From a checkpoint of a small transformer trained on Wikipedia.
Training: 766M tokens, 2921 steps.
Each number is 500 + 50 x the weight over its row's rms, rounded and kept within 0 to 999. Layers, rows and columns count from 0. Numbers have three digits each. The size before them is the row's rms in percent of the matrix's.

# gate: layer 4 MLP gate, 2560x640, rms 0.0427, rows 1077-1111, columns 0-127
# up: layer 4 MLP up, 2560x640, rms 0.0428, rows 1077-1111, columns 0-127
# down: layer 4 MLP down (transposed), 2560x640, rms 0.0318, rows 1077-1111, columns 0-127
gate1077 100:499561468465496564583518437526533446442506565464531518491494540449426415477543439484533501463554465517496585460533519502487504526519524504480504493494465460483435500474359420518566472475481504516531612475537361588585483597512452587520483517443497443571513493474463507550458532471438529425649572499519564617531479518511440485507573499457459567388452460541457447548494495520481417463455
up1077 106:499458540482496480488506556494475500361499514529503527568511525509535576480434483444547550604433452573515499550482530493592415537546431459466461425523397555489576482517542466487538416462422458474518479493482543451495507515560602494435499499499533530511425483470440478507503523544466488520459483438526499467508549485540504597530465572542529519495582524419499561445595554492441467564479
down1077 102:485563469513483444500483458399495463517457524432527490510585489490610474456497473542566501406489611530479536548503471581540525543551461527509475410436479486545462487461464477432484635483514442510390473416447507389537430465562612552543485525522417461376523489366473539601444533514487530532479456548474511549525403485525599511477531556540520492479474474543555476541493445508590496471489
gate1078 101:471503555481590537532503457531484533459488442513419476529527555488472409464544487606454547530462463439580511571462501579544518522457470561457541483429508485537501498452480519444396572445580480438473559483381503460468504555428526532550469573503452470446511540530485469476421496540546545511524552502432489544507458444428453510554465504484558488503493499538472561570590490517445526493490
up1078 101:565581502472450515501520447465560463430452541496518438457414507452595623506565516539539482484590509629530597473455516424595548464466500518467483482433497440516519553522521458544597552404542530489440421456474504528479518528556509432635438500524471472490444478466469500483566533590483545528498495461481438494434469554537487456490551402385435518529436455614506502397504533553490568496487
down1078 101:506525508551448445451535494525523560529546490432499509470515428492500551570470494445486494487470484479535464448528431535515516442609465502522472509552478443547548499525388525392555519522564556560502466384498530424582516507566552561448475548413467503539410475422461385416483585503476492553553545511464499555504474486469489538479538424435440515518463472495477527494573497427492434473483
gate1079 098:464521571577525521487588521476486516519458557533527497507527558531472456491539540616575364516569557518562519518545530496466436465536566551484492382470508590493369495546528532552493505472476581498556450560556431558498435486538527603517562515502506451413579476521504453428450430493571559531484445480543481535557425472594526504420555551506483459539494609526607522517496518546411539643498
up1079 100:545532536487567505502490464498479554524439471452519500500518448500430508402493495379473509567555448469494551516458420513439525477490526506466449464537408618504426498504452536488506497461563572543466526490532370481521554497543476429526477465457512528476556556494482527454575391529561485582498506526513500487412483588485481519465533504502398486458442598556591415509429550563548574557446
down1079 102:465477509632559549524426486457566457551483516447470476518442501479434567536541573502435509542491452500537559554561463509462501428557430423542502540489501484425550411459541517529471462580448585569563459498534512515510488481389517554473518490518472576447575570486485448548487486445475475541459527536481511511497551509510420469527454487537431448516392545452601506542563562497547501555539
gate1080 098:472560528476505574512512490552508571467513396514588554477485619579499532560578599506501544525480553484412534549537420434486512445479472511484601501470444451451483417504475534491463475528528484492529563509535579526516527382496512485454526485495561435553501508527467576504561481484474434467555479381594600500541419459515528504532516533447513458438528443532423580502539515430586549618511
up1080 093:451623539519518538534482522497529451436545501483513446505561512555522611512531443499479440472487505478501614492534535462534478517492520486495511565452459534460436645469499482521545491521429546504476505505523481503520539477446529443459427547550499491546486548453546569548464553490450591455481574556589467407617516493582447564551458577461477500536457469556487492448461500487616573535515
down1080 095:526461503530495488467454462473566547492551427411464472454558458569467504473471481598564515550537477550522490545537464527551486528504580503505452496436477596451512454514494451447459463500486490507455423588413541436496523517560474436481578577528569466556484546509506445415573450579437579491520514539577472527487552540532519460400503455458502585536533636495500504452477486455384542516556
gate1081 106:528476490475487356467430433502614411551552533468523512535428548478505490556443580528488468482462511500556551482502448518430547518451478502484499460422520528467435544552521512543497526502571447536451549512513529476484520558538578469466449443487593509479506539491533584503385402474475579508501563543505597566396538530528465473490421509550438577493424541516528534481494496494487587621456
up1081 106:451493455474559569444487452458514569429410459516571517454544416457483517489522591500510594378471470430517427495502418588566495468520509515513455507415453442587599492408437448483591526525473541561514469485495495498566636389596497580468516597555525469486494444545488537533481571552508521540609446470506475475473449449519562550501506518529482522502451493436486492444517500548487500450472
down1081 105:458572550585451479382534433484485517557557518587554506522475517511459471473484429466448579546571494487484485512462593537530551420435560523458489450454503552517557510401560527636513521536528443442430516506448456495557468446494418509513569521429352485561533507521496513504463538520568521481523547468415500540558564581526487532577488419562514486484476450501522449458419488428452467502501
gate1082 101:428436597462430511599461475472536544492514609436441519446516446480581563576516516518563489488533559441451527543628522510499625545509534490504562615435507466410520477459510455508472553529467445399512593460468448377517484512481503591430492511532478575483429540478568516551487508410486436433428427498534490409495465519585568466562493493523521576461549505521488449473484473566442463499529
up1082 099:503487543496557550538494428580605513507524483523518534465469627497496473451601447501414597553373469383476525537485500516502479373466587498529506591541466500448478512525517556448538558405510399516437505479537567478539441431426382477506487570486610511580535426564544468473534407505472535467461577514476558438403465434516515533474527365484509524453391495474446551596456471418420532488439
down1082 101:451486478523477472456498474514488558414420493412483526556529564515483507460493532430490425627498474423478522560512444524449565529561496478540428483549444474543501443542419526512594548507507504461621395512485413549539468497461496484502550522462512485537381472433464446546527426491494550464566464496488525599581455632543471464454475456472507538588450439522375413410482504554549474486542
gate1083 098:533609487465471482532509533554506455511544538564546478486500466531397493489534532571531459447503467560437493477589562558454485432550498518567434543488494504441505434425532594661536452494467497449585527542481524630515570516579494403507535554467538475458527464414389440510466420467508482445480557565519511485570498539537504494439411524523562544581451501596471554464475531492405494500468
up1083 104:465531561511479471472550518511528535457427569501417422486472486542471549473477560480497361482477540476518483505635487530476532470579422506475473478499462570535509432532515516500510543322523499477486513474494442582519670484556506404425512577454515555449465470542448549457618453526434512446491488435489489480555511435470464473491418516491403454566416479454557439558501586522463523488514
down1083 090:599486478458483538615454531420461509529551447459569439453461546411442519412480508475431393435475464552543426504507536465465488483479557482575466530527476502472514517475447532526528504474631444540392473440447528552570561562404458498484551489517496430544431568595544527469539567611521470531520506482529544462422609504482521544517518378570453479496561491550420522496525485536514507482517
gate1084 093:522453532512531545450462583472572562472434459540425490480434488458553506507538560502499519552450521536514557414479561479369405480474508532536582477573506516635486512512448522538583514479458543436516476518502460549513463560454362580464473492436459528514461597574552492468429522510477514446426440602449489463486501561479440584494503478548530555447433551473455406516476475481529466469530
up1084 095:544439525551552473365385467485551512524462531541574491528504355514427617567506495441492533539541559562435564445439523516535511457502499497439528458513443556466450599523563540459486461505495519527589449441541560521481492415508569494491459561589511486611486638523442524523453558454426501498572436504411450535456432480503514537426511504466495526506412579484475354388484452481505520508468
down1084 095:540498468440525556569524468528556638462502508523520525536526471553488525462521474513449522530517467502469539443488470561487442484517537466535469526562567568438553519507551552433446409473447458405536501426438507490587453499477518537411492497504441457615562559526499583482539441513382536541494476451483444474502508495449489499543511482488457456491484528502471498538528451508523577444517
gate1085 107:482471563455510561485426515450569423534509413491521587570477469473425473457509437496510547472455506518404460435571463487414506421490635437527513662592514519422531587511521548496455522485616480423494550474514528462478510564614620504600450471484512455451465514557504502439424460425522465542504500400523507524516495492497428564525594447418512535476503512526506541416487509476515533512462
up1085 104:473509527544486457466639509434556490423445513459515645392505527575565465450517437517550482492573474482480510504527524472447481411416604506521507544503554509490489538426478487480516529537512507511543497460570497461428483514483538571546551460596523462522482443556461467437490512478520452535541498459487462521487433473565561566596518491494481450438492449337480464413502521460475545516561
down1085 101:540480562377476482497352617535506514525492504500522416450502553392445513396536473429460465554517537498445464511515443463433495426447489490457483507545440511408538588464487562445492506537458481537425532547504567537447455432459616531545529473409532519485468498418477527537505482553462492531446489546455490426414501481558469602438550446533635512533494469521432440507496500457450447620450
gate1086 090:508401480539529499541474520459529504538536531496514438545474486504557529557465594453477497553449461491492510446403534522542444606454630552508422453566469516432547500434538541466409511450516472464454461562494422458459456466514521516544423587566486542513490459541496564473482581510545501497442558540530478504492520606572469482548491516497495495503479492500509516420459534420551485313441
up1086 094:524487541505533476487534444429445606460511452485416530379404586536548492475559529503560354500524505545575524548508563443473569446502493514558495441449461498455520483514527538530427529458574506557518505586519427396527559473606517384505453501513468437556427498458567460581588544527507456455424462440533459489420398503428462568503615464499466467545464439470519534496597446570455418445572
down1086 094:415506505498621502471547510449491532497562532558412467557517474494528386478540474511548533489545462527428507504468649583587466545407490525428464481582465511520604488523576448432488470514425393501512597482516438543491534471503608478468465521492586548378469522457483512548523509531494476552505480520562482484489503543414502515477545422539481512527480457533428593527574498562460545448480
gate1087 095:448525602469513516427488553433529414568532489486461499449447567513510501591503553586535551575483527533461495423432420456540584456486522510473449381517455437468472471483393510459530487468475459395583515455350391458523487465420561453531560463512522556335512521428555417490445474528498473481534523485407485602497546516590512526471475442500452485511566450476560565462521544447587465494503
up1087 095:541537587547519534543569409543481538592494540588450504531532497480451497458480531457539363576485486547515506513581545444581467514505498534458490583414487499518529538385531619425523458557523410558486545462582498441483487453584446510524478476564466521426421608518559501571514533481504505489476443478519528492496526545486527595493486492450527565504448542493500444430424460498504574574403
down1087 096:602467451442541538587468535489588505466524428506515501529526507506514491467487541435479439493435416534554500498585479537600509485462476528492544577491476452535556459476494513461542529526514464516416403528607454520626547474551463439515554526418537510467510543522523518504480495546505446400526479494437503397488485577594495484362456587401454536598546498566493523515525468560483571556471
gate1088 095:504593467425549579523569463380413532536453547470452456543422513478538531447477524465460522473580425493409470527482448546389538531567579426489444534444540538412509510482515453510445448508513443471390450560519497418541566433523402521488501486542567520425537491547505464465428463491495493481457476566451542556467448534482416477425548577549461509491480588466389488522464476468538489475534
up1088 097:537444552534536558528520538488481480468509501521423465404490487543460467463403497507589523460501496543483552514448544442400426529491537441410439466571477567591452490506525546495436450446438525544467428553550480499520484448520605444500521469412470572553492426562446483456575486448536463444513620533507447477544467507440486489501485535452465501392511450513539463485544471470497540467522
down1088 100:530385456496471393540476500512465461477610428480588562528588462445489495486553492505459554551517469643526431414558520503564495517502466594459588494392453512441455554412452516591524523537522534447482506508494510586458531516569537433388513520434497472634521537469461453519569547542453539527550468471448567427493554509579431493495423526506548527457467434475460529516567476482542473588448
gate1089 094:487485505466523492395517528456527477546465469572483488424475620416447490471530505554459488428535535408501471489456469458612578526522512540477480493469472574507466382440454532462561493469395607457506581506491464409551469504546582556549458447575560435577583467482560553468491479553549473594541527573570494511539511548508441508549436469411520463542588460424555452539500504504481535560486
up1089 097:550476605503552446557519440464434528507546562468543413461485531451569494507517590510548504508457471425525583484512527502517535458481478497553459557462528527468517577530522447554517518526516510523531517502472522431474534470525436480457511537520572561512491482545505586615449568569512436505553442432573475497507516593482452447486531575456613567455501418510441491544400520542487435511407
down1089 096:504496499478498463427561432432489528514485565447559517476445517380538500519415522421526639508453597516445583521587475548509468476521465457523515455457539507501530591476458518429455514502493368458409539502467459511525543480418481525516483494586606526501426496512588496483493566558546477484544488504450488460553518625520553527513405445529519517491499380495522501540441520431461655474559
gate1090 102:473432496425554519496532478444497609599488578526589463509401448520520520504527574439408509457562448487549530558552462501538470454474592478420444467426473501585486461422455516523494508499504473429521504538542473521668531487509514501444445555486584463454513493576498484512450489538512521471507610499523506478498566449529426575489447425496463417471449607552525539504477437459435462469470
up1090 101:499466519457538480387497422469537464500508368481552540585475482399525552509562464462509512504492484509468420531520526558455507485459583538488526439489490500381526459504591466562589592541534579517529530427517504471577496479573460527581477415451509520435482498467498516449499414518610461457524463589495515520429506525532606474456529553590444505601498451411484608467496508471428481517621
down1090 105:453445501520637500545507420489493464473429524513400560443507480540502496488512601522485465502518491400465547455501566552474459475487489498513447485466481524474426508458560572443537539536591497519460494491483511550562524417553460482413546513555408570456562474541504559532465549597407444547529483545521597554517503568451511435443515570516515549519467557499386548373498534448439534444499
gate1091 102:481528465524492498588425498532493490584484499506391532533513385398565538384549406434486567434618456531526450442455551547466545559491524543555492598497513436436490526526489443546526503485556489527437609476386538518545535430495536546530539360489528508538464491467515438504499405415475485474476563539539515436562493545571522465537507463480450474434607480497389605410590469489538511537587
up1091 105:515496486513534638483471480553484418445463521525506563579499551588437493540556593372566512455598481616549434538461461500548545423377553533461501523550509501526477462527458409534458497481562534534537475444538428503549529483547428497512497444554493455405480491429518584538469496491486487469412512531572511491542456611578461457431572535573513485544511559572494546480516531473476492533489
down1091 102:536599491512515503560594544448464537498454565448508488519433521501398535488521402509467485435582463485473425475530501601463509487495528499512437456477484489534488564530454521615430493443518529495532522544456577523564506543572487571535482576482550465535544473456475513541524595590340428523564511413431518499478611483541470522519516481565380432403507550546596553474486454513496459464467
gate1092 097:558563427404408476473494556475450378510409509487546529489453522502515460471477513513434547481511501550472469570431629474488454587392524506429469484482515446489508548423442451559544375428479493525441467468524483493548514514509521504431426489466435386480411515590476529458488518477456526535511521550434558551456517516472495474443500516539410619478471594517508502453469601469445511413544
up1092 103:405506452549502523423474503481405428553413531580592529500561544471547482401471459414457526501505507498525488465513498489555533406611466484483428470499563467564499504483467496542462520516579539618482526565437459470469481526437443563467564450490549486562484480406531501495532540507555446383463586432476485528484512618532482535485598453513535503489593492445556477511524510502544521494481
down1092 100:529579571438524524455529562534481501431449513564461475518504486553516502462513498485509478499487434538521545502465494529517508501509451437527574492445604503444484492565503543568444611416560457491430499448503516574456489475552550486521622569443476471433580529404611460495539508519486508523421512580492516622575561471522486495530375429549468464548538417566484500515562532563442382417544
gate1093 103:494484465509500444541432476450410499515511536495461531406510488537482500581470430472447475431474451456466494532529517549523398450481559474514557539455441466509430615422529465490548484492511440509489594433513473519505510534442429627608515434553493493370447505593479460432500543520511474490482455484560551480517423446488559520477474497601511529487486455520453567597556530496517468449633
up1093 099:474548503470522578493534476556553589490399479498457585421473501477588511499560492536454460558524461519499493502408493481466513489534612467411484523586538510388452528457453529466563460571469571417528515434512537485542475561424449560489582502528454614431463351447448419491542459579451555461467478497474512529600375468467521491518523464555596558488501585549503510571599477432605517456477
down1093 101:539418502537472544535499476523634492537496495510562462502663569466487509463469566475513469582470610460640546435462481513530500519526460512468520390425535438580464445453460527474488533569601482502539551500521553422515440465540460442491454510489399470526570549452540506543427516510476500561555498625470470467563550543422480521500470421514516570556468597548531465471576419509469525485507
gate1094 100:483471434518404516550515455518378520537522548455540467506505410439507542575516453459469430490548536443474410544532450463538474473534479440393437458514518530490416548466547486525471528583570502590510513499486526459507457379620508469465542560464478490511534535464475513472511448434463510467586578504531462484492533447470460468548526439465533401549479543563378574483442499535467489468416
up1094 101:521537502504458502503550448446425489452553498529467427488481592546513439565402420510491500439450596464514471467540513497470538464548484330509524474492467390470487437447441551529424514493518453472521651527582534504459519491497571420515538537666456510517548543585505508421488489382530529508501457462428539422466448479625520496426520485553526491492465406494493535464500506666519405502494
down1094 101:492602553513534462580441488549432476481597515446467382498516472563460495460509372457489531450377568597386439495478529549440534356494520425584514474544400405498428600594428479512522466498542492537603507468539507467513458445483593559522463502529449450508599541580406514532550510542470509533591386544544528597458539513510460543457510509534525441588447443459495511520432517542451440517514
gate1095 098:517579556485471508531442525372413489509567505521475418522481564559494515537458484493493609491501471523499474513492533539555462526501380508514505488463505488460489536584576543486557588496400499505533513416524576447538457542547547591563513527454490559419525486472467624491449465414408497533468500563437528518455506479537452529487519532568555455504527508486467563553515491463515516525540
up1095 095:514498398408430443497546453506483471501444523417490557427432540520508559500567513508535479493413597472481523482433544436510548489523512438537510508501514462512558458510462496481535526488550449412579445610480407510539493548485571566602470575513416530396462425471599470517556525554532597481514479542548547525473625502441470521520502499522548485526433592490564497428463501552514504470504
down1095 095:507537509480582509484550473488529525557474516501517567507506617478467489443510584509604610432505485560407565585513578561559480562479487404453554524379522398485467453513480451487455474590465549527435444532462541543601437392495471486605569548570468549567478560518553538460642510457482448487562386578495483506479495448578435493415523559476512542497529421554417489474558425553507479542460
gate1096 094:622524553513565368539477549538505601583467554552471514457474470516466449553347467543502420536483561550550521495596427540441426509673570495404488487510425531494472438500454501522488468555462474473447530500580473428502467518607463494527540555457450587500564562427557485478624508471405516457422466455554571596573506564427484468450532540466462449457434497493536483549488386512455467516554
up1096 097:447461489532578560550532471459569569532559568456555446411431523461408428540501505505517476463489472465489511557518513419556423520585506539500468559510461423501659514427430481396377561411480468442489445457588496524468489461528506483517535512446432485479491502456393523436492466485457376546605550434498519499457461413502515472505481560505571551498517488492486539525569562503461445490546
down1096 096:416452598587456560585370404461529518472528486498546471534498437477538425451545463516540470505427531442542493540472490572431555580546486468437515552467455534458525533485506543504565544525544492520483553556470436535510490525545519446565585576509476368464474487423500539443433527463409536509413506457525428512560513566499574430516546536484533540474412501485454476479524534486380451517451
gate1097 106:481599559552514526454518520425437539537471521499539604549453469581502453550528492451409491511485528505488476552473397484441503516532530458537402537458576588524550511511562531480564505553504453477411519476508598554503550488397431480556492553486446524515430539411498407453491512416574608520519566506564484447574536518531481454599528537444478439454476463525430520499479489431447387547410
up1097 104:540487494427440533625538560562459488601573487391438501475552488428484501417556472541455505460431513455529538449550492460544482479491425475481508493517474503438461513617502475457497411406460558443481469511479576476439398481486434500416520360424539600522450553430554431493588533514464524520571450426428442430493494524498538502530495426456495454465431511528450618461478463463507433570457
down1097 099:555487509510463495532467425432545451544515554566561492498523559428505452429448423455589389505526477518466566526453509498479514481621567440564492556475469527410583443540536524518482443469576547493612496611468586514602479463512453493448537549535522486512522466453514523488459498456518606539500447595543468424529503492443502539527537465490462550442424556479440451592485565521495530508478
gate1098 099:494507491477508437496494540417455573424466509496527405486398444562465507519503496411603564440485478515565488510456518520514441453453560525446466401546490432489563503547523431492434464471450446530557502509544547379433523435538545507522501489497574618469468594507500574586372520561461433549487608461453430477617487482566482512484597451487469592522439504447455496562556576501481498531506
up1098 100:499540517510468408518502473489456474527486515412513469528445495566478539583436471353460445571567431497557513542512513540529454531480435480487492452515518483494424513461522468470536456354567489525511584510508437381490464506507549588549483492516467417521494530481504574527556411618454487466500442537455508480523468360445371500577522449499447478605613545480496491553483502423554488434524
down1098 101:555509504453567532399557460482527582488487592517448513512558576374546499473518439559549505519582505558479462520453451580505456567453531487515552468500522470479598464563513625393493376515482521494544524517436464554544559460474618512557620490493501492481535483491454474466541464542416432547504542481469484528489383590497499497582547542493446511468573538538494485501496474512434608506509
gate1099 106:432551461496426352531445531493575501516452509494477502539507505524501418448446480441521493528494545467495428553597488487532520399451510425432459423513522501355392497500537473522566517511507448489552511533523607505417472439434491566568456640586488497510565425466444544483473482503472500535534525548471569464555465504543505513441466449491464511433483547567463541497575358549466422515390
up1099 102:467462457547493442440490525400492448515533544584523411581515487481368504533432462469510509546433441583501496535480555418482515542537509551622474473564486405432497496463486507533534451549478480563505560433544513472468573483525493480520456485510538528467518496539467508492351513564473512455453485483549527503456522457476449556537595461526475494465532497530461479533569596428534497462500
down1099 103:480487454385546587539496464468568523529525533470484505566593563481427572556505526469466478552484470534524566521575482497627530446582505486428498504498478533555527408597567500507471437430569544531412451528550489433541482493518525508540377435510483535477522567458568520647494500553555465473462497531496416450469480468521544474515502417466515576490475430422456501494399500494456514519505
gate1100 096:470519590596463561518571506541527440491546595567531555565472446563542450394512438480470565549501518463473441554498445549506538464496495538529482441580548485514408469565632529478515508470465633422503556538475528485541471502513542446460477509429537485467508501526561452488544494506530421547397509466529433435587558617454501568529555539538484576464510475403437461516626426381495608538449
up1100 102:553527550461531460536543488563519534539530561416514569570517526487550579557461482481459554496507429462461500556393532424473510542440471516460460456479494463465489487472523553534441489510547512454544587522504535471480470578551504527523533460520395535416464516541468551474411552492547463469446502518509464547421463499469536433485551518501533446576587549507449482561412568477529547516538
down1100 102:486555500468436515523584439491558567485465497472472488480508466524488446547576561411542507531533471549456483489544502497515432536529522451433476441483479494483521469433577495536550568528522596457488471508469408515454450459497464480485503469554495613477483587504453491548579455521637504542521506548413578540457492559507498418571511440502518510433462376467565589489581486561439561530451
gate1101 100:566476482540508521445487469474498587485526458545492448460385458507607498491531495532506512420662587544415495537405531536548542539559498500525468391482546546447559483466407527500537527508410547540568536559520465495508476513492529491588541495535548483517505481554548476546444444534496464471566504526512495471469550536509493509619457486542499293457474516480474543464448520551511448520480
up1101 101:509534631422481619526461488561497513506529531518493475530549476507448494543524498546492489543559467584530459539390478463559486516452491519565455502442487450433446492545574460463473444518557368424438501443549531495579441435426467519466530513507481410501493505543526548500571537432524422510467533425441518489513447509458477516484513426447466406464498596491484522479437523490546467543572
down1101 102:487416526448533476415520443458517523507442447528483541491482461512538539521447545584617503550527511506602444599546571495508601496555571462428460541476527469411531512479472474504506468562481469499439521480494430608559457392429479450479484479528544595525521542580457405543503442431562427526476426403612434470536532537526497395362418593517466440511477539523403452472560507513508424439521
gate1102 094:460504400388566414526536543354501464562460477555543389522533508597448489468544564459532486461472553440570535531547554490435552484580465500484516491522597508436494445479508508552497487435577476454482519525593514413486452437610429518498550502418455506480558532508489428627552485539506441404524473575492414395453414474452402421482439510542516483504478476508470446514472443557516518392539
up1102 092:518425471479505508536504505614553565454472431504485592484433502458520480489436465481450462507565524495585542478402475488594511487475490543548508532436527564465563523469546498438536490524572540562520442467550499572541565537412640504544451522442454521496481454527468508486508473418446515593487477520496480503587475530475441473495431470458454513493431527593440514483450427529571558481466
down1102 099:484590496470442546440522488513471421473507540576446431480553515589438425478579477492538472523521507571507501392564493496514528536474539541440543549580458458531474520460411547465488516495636477474429507546498488478494423513542493484430438519477453563477381569579510405496571498465498486591582499463476515517509518492432537517494458567458520461571499536564541577447497473528467460527511
gate1103 103:367424376449596533437557536510539523464509584425514506577452453416484435487466516466436482482561499483445519413547531547483453489447525556480510517527503501414576452394525423474518529533606524502513467497473568520611502508491486459570579502502500457496453449481564447477489454559564538504461528438496549485511504541498529571573398494513519454461553519491459474505596466447497468515451
up1103 099:517575491457490484488474468364534428533501475555491404455517513561542503508455508485478520413515604473483551451397573413498562531585474424526566528476493498457464525551431546547453497483448453484499548499521467438478610499543494455567523530462591426486632522505477391556568495468466511515448587572461420538582530493499450521399557494491496527460462538632482543515472528454469521553541
down1103 098:539534505492429386486442520445575552484503437526505426404619494524495526524407538443562434450450496593556532517475440442466498599359486499531493491431477382484503517469512442552448586471449454520532413493582429440414543402582572545490420553418533565518451536496563608493524555491525557611583433560520439447474449494493562474511471525431520540475486526468493466455463504511482555493511
gate1104 095:515530474365468520496508512596548541470361517632423467534449458539511511479475510535472514444453517587448551488465450581502565505458547527433494447544455538523504566548491510488429461455562469422447470528424489406434518511494553504514543448546593483506470529516526409551618572393443529536547562536480362462530495470580422572454522507473497490434531506525467480424441533552519497456430
up1104 098:449533481563511563507484556459584513504550498518567486464514472520631507501462526509571498559470536468507470400511477504392420472516417529459463513486507555521527461480481563493506577437461457492470478474479503416486436539462503496414403559471446508512493564583473460532505530507526509504441520568440486517518530495504506549374507438557624456478576466482537518443486484546464495542446
down1104 097:516524449579400498536458540470416407491463536525531544456478423494498443457493444437551456513452612475592498455558478443461517523505433508469508529522582447511519371499432479517526522581452500554509456479496503461521468501503514524476469443446429544365512381465568496578446458582471482446529500469452461465504460453486539489496552546524562597525493546495556458482436508485559559545519
gate1105 095:441448450514432431487501498508501497520468444598487534450355436524443464532488604545486375513587497413434470498546513456565498558463590517417505490484433494534555526488571461540490487473443535528544512466557470462502422579402498471546435535539535430389459561493555478441499530562537442473465525495440496510428452555510546413498548456602456520557443469470437497533608351575476512563536
up1105 091:454522431563415545495448510466593484505442463483514560559525500423451556476540455490464494465482451458573460527420418528485563574521405561455439501452422518441391550510478401439563489450429486420531541473505479477485457632579499500544429490488540480430503531542390444496444541591469485467441517504509388514490517504536423505492491458538483488564472566566418428523478483437406538554523
down1105 091:483480526496584554341496554400503488469539579561495531454490517510500490514453492532416464485515474495452468435469476496583455550391551501515566464497425438490441535442413550582567536521463503553525392459427496553573508515463587454539666595531520505429533489537474470485448605529556519511548541490456448526495518526455502486454513488488467422477539470539527399504468485520553522435529
gate1106 097:524569486545448535617449529488536485581535414500485464417481516491501444468427396386441475521531535440527536572459415570553551500619476490565552474481423433461489445510484499570523512505492450564529533417491389437505525588503538470465598589487491506561505516530516507497463550452448492557505408533407415453488491552441578526463428435445423504464617495546491444525451350536494463461507
up1106 098:499527455573468564485551424415434435521477546445551506487559504477603489560609393489478562532486492511488495410410615472464393549511552430439504520443552478543496504465483514512624429450518524555543547447536547474515529507406459499467464494492479577512488480401487477548365429595508554586445555515525529505554423528397482469484464556472503476543546495549478600493389433616431487483496
down1106 101:613620508537415551433496580433526533563484528502523438502514512486511483459432527457477479504470536540399466508520448591468534490448532482570485552600470502527530399581444439484547464567519418532586506465518497493490518538491521503408555491494502544462514439504499453470508578589466493518577459439468449452527534500585489538570401495508539572536541496500445473548502480474480507480501
gate1107 100:423435507550557502413428502531403463437554552623480472519497522501417530398505503478527417594586499497573511371556473465468523576566497477456397506537501552471613530479506489409578514514475502518537380495554592479570510470533457525539402537488512603377468560441585512487479485499540495578493448544565445519523473496574417444576431480563574513536423395492616458517481521473496440567460
up1107 101:530575536538512593495515495613535451414513451502518547550538461506496578428504520481514533483502446575513599411466582533523554492411477453498598403468507496545479410519468533495505487456529512399438478511509495544495510549558489562487505416569485507513556440503620507527430517507485537590446406450503508475442558504512488448482556470499510616464459450497401460525471489499547504490424
down1107 098:491499550475537549554425521462532472459484594462576463577491531593577494533575490577475492468462559569526544555519478448407449553582538434491595589463559433573476497473383339447465480555522434616531524530516535562515477499547496500529482424559469451461579455453510478601425491503461520401530386543564488510494527531650469491518369480513423456519497521452397465555478435517475422474428
gate1108 108:449609539456539509545476492550488526503523438483563498484414477532550486464551562546413479511584520583436390470452482497540508435499542493527452478548514441535409461522403589527534510679498469476445546471414525544504427490558500474471516465588484496531530551417468527579476552497503515475557503496489454519508482544522487485553380468544516437489538483522518553467454461510533585526592
up1108 104:469448515528594537413520461519489581379499511418527421491509452594452538467521483520440525426519510436567463461450494446554507501579413420528509466521444498499487551550511440578435607462452504524506524559489455480477572483527470459544499578535519431535461535512416638495515416452477514506459422482473514498456487531600551517456576462506603488527511559451448526581489563528543582461449
down1108 105:537478483548427520409516535557527494499485538514471539449597473486506474532476451569502451370470456534486582538461521499404447461489568572613449533498500471477597499459551472492493487429458548532497503472534500441421518602486514537525483521595429556447559445456583541476511447477550451513510388560484524525511554460450493506567491479497422541607431597438442523528469545383475578413452
gate1109 109:515530470573473569491540520530508463499494523427540459434542502546545486545580493510459470494461441572511544522459477581524487466468591518502465446475453451561478560473491466483414465555486533516534503445442485475557481474492517470488508476511484462531601506529442423436497573571516476478468473517538449545474481545500490564638460534514496436476497517547557534526433487527453569461419
up1109 107:431517558540467573495474534453529431553497572472474459603491474557514497450575586561423467525392486523576528515459410525520548555452596468459574528488460437570569463439494492531544579535542485393493495492457521432477499558519571475455486491502490561471430505591487465482567476504440506460443519481477525462460453557522479454508403451565416509467471535419552475471448518570464520512619
down1109 103:503505525523479453381503543447518635486440402532466506441508530527497376407501511443390480402680551553456555474528543482451503460582553507430572546410567558535546563443508481527440477483610484518487499407397491488524491503511497533486499528493535565498456474514463531531463490518563536529468527528536538499565521431464584558506426543473480415530564590527507465454472516450481549494438
gate1110 102:516509525461440500574525484503479621484363545548494496407504397574556477474559441498509511522514477473484481480449396563578480473479578548496436302502493503548492582466578579493472465487482421508498530442477497510408503396497436514458495481501449442479556422437504549424442452529461549505526556476472534374519548547504435502442453568466576540440416487552514560470521519523505465461434
up1110 105:493488442457495496514495587535533404489453464366481435543569433553521503457448625457488486526504507555478484573424486569421513632383489484497491472495594504519450508418518441533518619524479566453528447466522525527508490576420496491535544470423441537500521507575480491471448485464483540472444545327525552428560462537538532591501557553415415617565491390529446456375473562402484477542484
down1110 103:490517556543525487478455455390487497458524538541562465395527593429494464542432486617486549506555479536582524491466400490533526458521453501515528534451459531428528536492435543516475446513523548481497506546444494452434533499492498488571598540475405418587449477488441504404473517515470465484382459501501506576523534492492503498513452448469544547534519488431501445498496328511534639504538
gate1111 103:478540513509546478515435442487472435451425494487524447454531470540612463434500447578544618468499477537444453516492508499511486479507543441431566463491491456480568464535384506482545538558501465493486447489499491511487438619525444487493537436447486536488564463459521437419547474453546529594513467536496531529432505493436389440470546503543479530486396508474483511563522457515513549560562
up1111 101:481474462505518514481469484578461442478508518477493444550383444502430490481407532498423624532470466502533500582533525436534469389525571529479501537468459500505542503483462493526504483488406496541516589478419468521600436459538515547500462392421541521450546515473560566473549524599455400531435381510521515506529530534442532499475553517531479468485487602508454505504625569354553507475571
down1111 102:513522521461538499420410471530568520448554481568514449477397570483512460591517538467439458538413544567632521464505526512549504603503550491500575485560516542544462530465416515466537468478498492518515509503532463348511589524450401488585501509467549522525593566406512481573488499506542453500574504483550469419474493375492471370574443545495474506524518601589508497478588493562480377455564